Weights of a small GPT-style language model, trained from scratch on English Wikipedia.
Training: a variant of SOAP for these matrices, 180M tokens, 5481 steps.
Each number is 500 + 40 x the weight over the matrix's rms, rounded and kept within 0 to 999. Layers, rows and columns count from 0. Numbers have three digits each.

# up: layer 6 MLP up, 320x128, rms 0.221, rows 308-314, columns 0-127
# down: layer 6 MLP down (transposed), 320x128, rms 0.197, rows 308-314, columns 0-127
# gate: layer 6 MLP gate, 320x128, rms 0.225, rows 309-315, columns 0-127
up308:502514547499426462494483518560517550475461408520502495587540548484542562498471424475523449457500439490485458568555441471516480485524510463533502543541490492466492485547506521466507582502493504533522515494497474512506521482480499548484495528446502495546512503585436427521440480476544486492575480531458442392475500517573534520472467587454466544477528500441516525560495442440453521515429
down308:534464543498500540567438465445451517450549535492521457505431435520510442495511523553516443472518518477449538502466575492504513448471566489443518511509458517579484452455415473452427492513528509450438551428457499490499506523557443513461520502549539512483498541449564515514550532477470504445446543442514531543493475501539468544499536466542547537528431504461549492447466492572548539566542
gate309:493545460498452439483498504497477432525523486459474528525573486469466523548495544470502502494539536547431456445531476469455455486600542483524536535539564505459522525489501487530532488530490482486438462529542459422505460474505516544507606532390480559493541476364522525464508464558435483466569508441494459532498436513498463508527537558449547473464492516516506498476501496492469530460413
up309:456591450458461497502474537438537507595497489455600498529546545503431511550533531514476509427572480516454493553514495542530527477553496443570579491515471486527531549484560419497486480514514486415444587519499472489385493440482562460456548579523426478469540550432504463484494473504567529528555514531487457512500598570462486472522534526482538528493539479475520464476475567455486532529474
down309:525419536543453574538473510498548463503524472525460537557449569523529506483490526559507501437436443534421486550483572528510543483454455575460512527524518435533467569485507441498539476476497485411573468549480508574503517475510517493532490512595526481482458464528494589491518511507515484450393513564531540505526501466509511468546553511569473541541583534497485538517420477446459476430493
gate310:521481471499409422481486474541463523499536498572541533570469580606461459481492507484479533544529487494517477534494556501516532514491404507470511511541502479483502502450507561435520563471486474530576486530555424538468493539460554457529531461525556518531399481451506471553483498474448443524386550524487606450501461569489478541453498503471539497531445565484508510542440521481547476518473
up310:446393479557473440553477554469421486528476480445411591470535487565469435494496491511518490527498560446548575519510466446518466479448456454437519529458515446420536444432424513501519530447528489448474480560451594431545465506595519586439546509542541422482528524539494564513427469453479543509544467496556441517440436491527470499486510521541563475471521494600484462521516493531458495490495
down310:531497480462473497494528538559517450448513581509468505435474515493495453544528520525528545530460480464498583470537456515516507497529481529528551451553584444534479477466454513468510407524470495552506431523480452487407497504446593497502512450505508467576502504493501542500493446451544493480439515494567554501477548495478493464474479553461567567560517562512485613559479490485584494512389
gate311:507505471498517482493471500474472498556458543515507482504533477409506525450495502552469554491479535535518482455503549422475518504503507504514511482466494626477468476441525454486424417506497503520435512463564518529473474568498536543543434476533467530488516444516494512495505511562528486503539505493475539499523526502465498453471446470454523554479467491478527547507467444458494506517508
up311:543514496477484488495549497505522533482494499505533444445491549524571498461529479484486582450430505576516448544478488477484518505483512530487514493536538538473483482489587518493463408470461455541418538528527498538551534533502529576562480477479481508465503509455502466475531475472506457558500446458480527507477511526480538490398491508521531507524546465493578471512460471526478532488493
down311:538456493389478484499430522463503492465518442499499534452505499488481455484488522507499412484542507526551514517517542529480499525572475526499482548506507444522477470542493544535502534484526478496538483450477465435489515462476488451479498518480444481502485464473505482532512577480487525431583490454505522464561504546515469441582511539509437496487494561567410471545487475479462478507467
gate312:495528504558502543507414526489518543433543446523474489526486508553541527506508462482564478453533498490479544484474441521516452511546526430508460463566490531475477453515543504506509436542575515470492524489550491498518458543489492577477549564522508591597512476543547497501455485457482468532564570510454509488475519529467509479456439474542446559555437503447530519466528492463450486543521
up312:519496516504491527502553532556547436573504536440493527529468600509480521507520495504469540476460503486581486564417530552423522492516488486556491501506520486490593567555491523525446467539443419516480461514508543473502512531469483521506496471461443508460557449492460448530477513439483525511520471485482473601536429461540454500516560488532540445436534471461452510455477481558549471534510
down312:482516483538452500503425487558480529449550530507453482478537527483571493497488473468519540508495554489482452484518434503571512580511427497498487479555445497571540494474528508519569450539533503479542470511461466495495466465496551497556522491496508499529515500538586438552526546448466454575531476460491493440459624554515528477505455476502439493518502535527535530484522538471487486495465
gate313:550529467518481414459426508409446528453559506471592478496452556494559477503488536506446520477514359531462521474477539540497509483482562538625369473494536528508530493539530523533519500478479463492434460478554468457559481500537474550500526515549528511527469569545532544483511483509526485480602501561552519480516520428541477563536499511470542471443539534418502476526470518507437499453555
up313:513531510563461521568551496469462525470399535473401526545500525583425544435436523507518455475418602490550517443498459570486536539543490492527546490432453475412528613488508527464517467438513481499505554495437472512431456505504535548542478511462529502462486527466533555485484513477478586508523451437489522486476534468530487445511535463507489464471561490602570481470453562488428511448452
down313:435545577521463581489486529515544515506488511512464535504509536573573441502410540525508480490473495534494458556549499561444529482511405502458552549510488513408507538488483564407467506487550578541528483586494504501498467534526349419464467467467482471495501500525462452499459531504476504431552462462461528489512551461431512455469513537497498454542565494470462564465531491507491577564495
gate314:515487515640548568501511493554473496527527492533514488547415470577511430543565497500408523512565520492597543502523471431620454479555460464540466495502504425534508456449535548505543430534533559422463502469479456464457513571484454448534500422483510539435448475484534438511577450388557408512536542520555515530489514460525520506511541511503529447512486509524507532572503468443543484494516
up314:510542492550582518497564495529481514531474588548467578548504503503486451528486520555458556428514487507549451469495477453630491500512483427519548501562471555551466482479511501537479452516533529441410525519525415442502476528587566567513520512493451558446465463541437475567454531440515508469524516584533486466542588580588496507515539479484571490440499496446492526506510452424509524551467
down314:475530506502515511475464462479467456489554559496481466491499527504543508510481504464454479493550507462509472569495455519580488519500559463498534473472540558555464453575539498449548623516534512485496529526486503497504527518509504448528452464482476488489505551508610481531430500460442466502545477501385474455588516515509557462467566495581574513523528492459562492473484479497420525564471
gate315:451492537567421539501540544489497536533542492481513540525479487485450548511529469509505492502448508529501474466471559547547515470528451495493502526399498525525496533480488461430576501514503476525524477480544477468521405471473468457567510513504522459463524493489560416521457494474502547501471489517526507512571501475532553504486560518504480471455603501492492529476475468473524531540456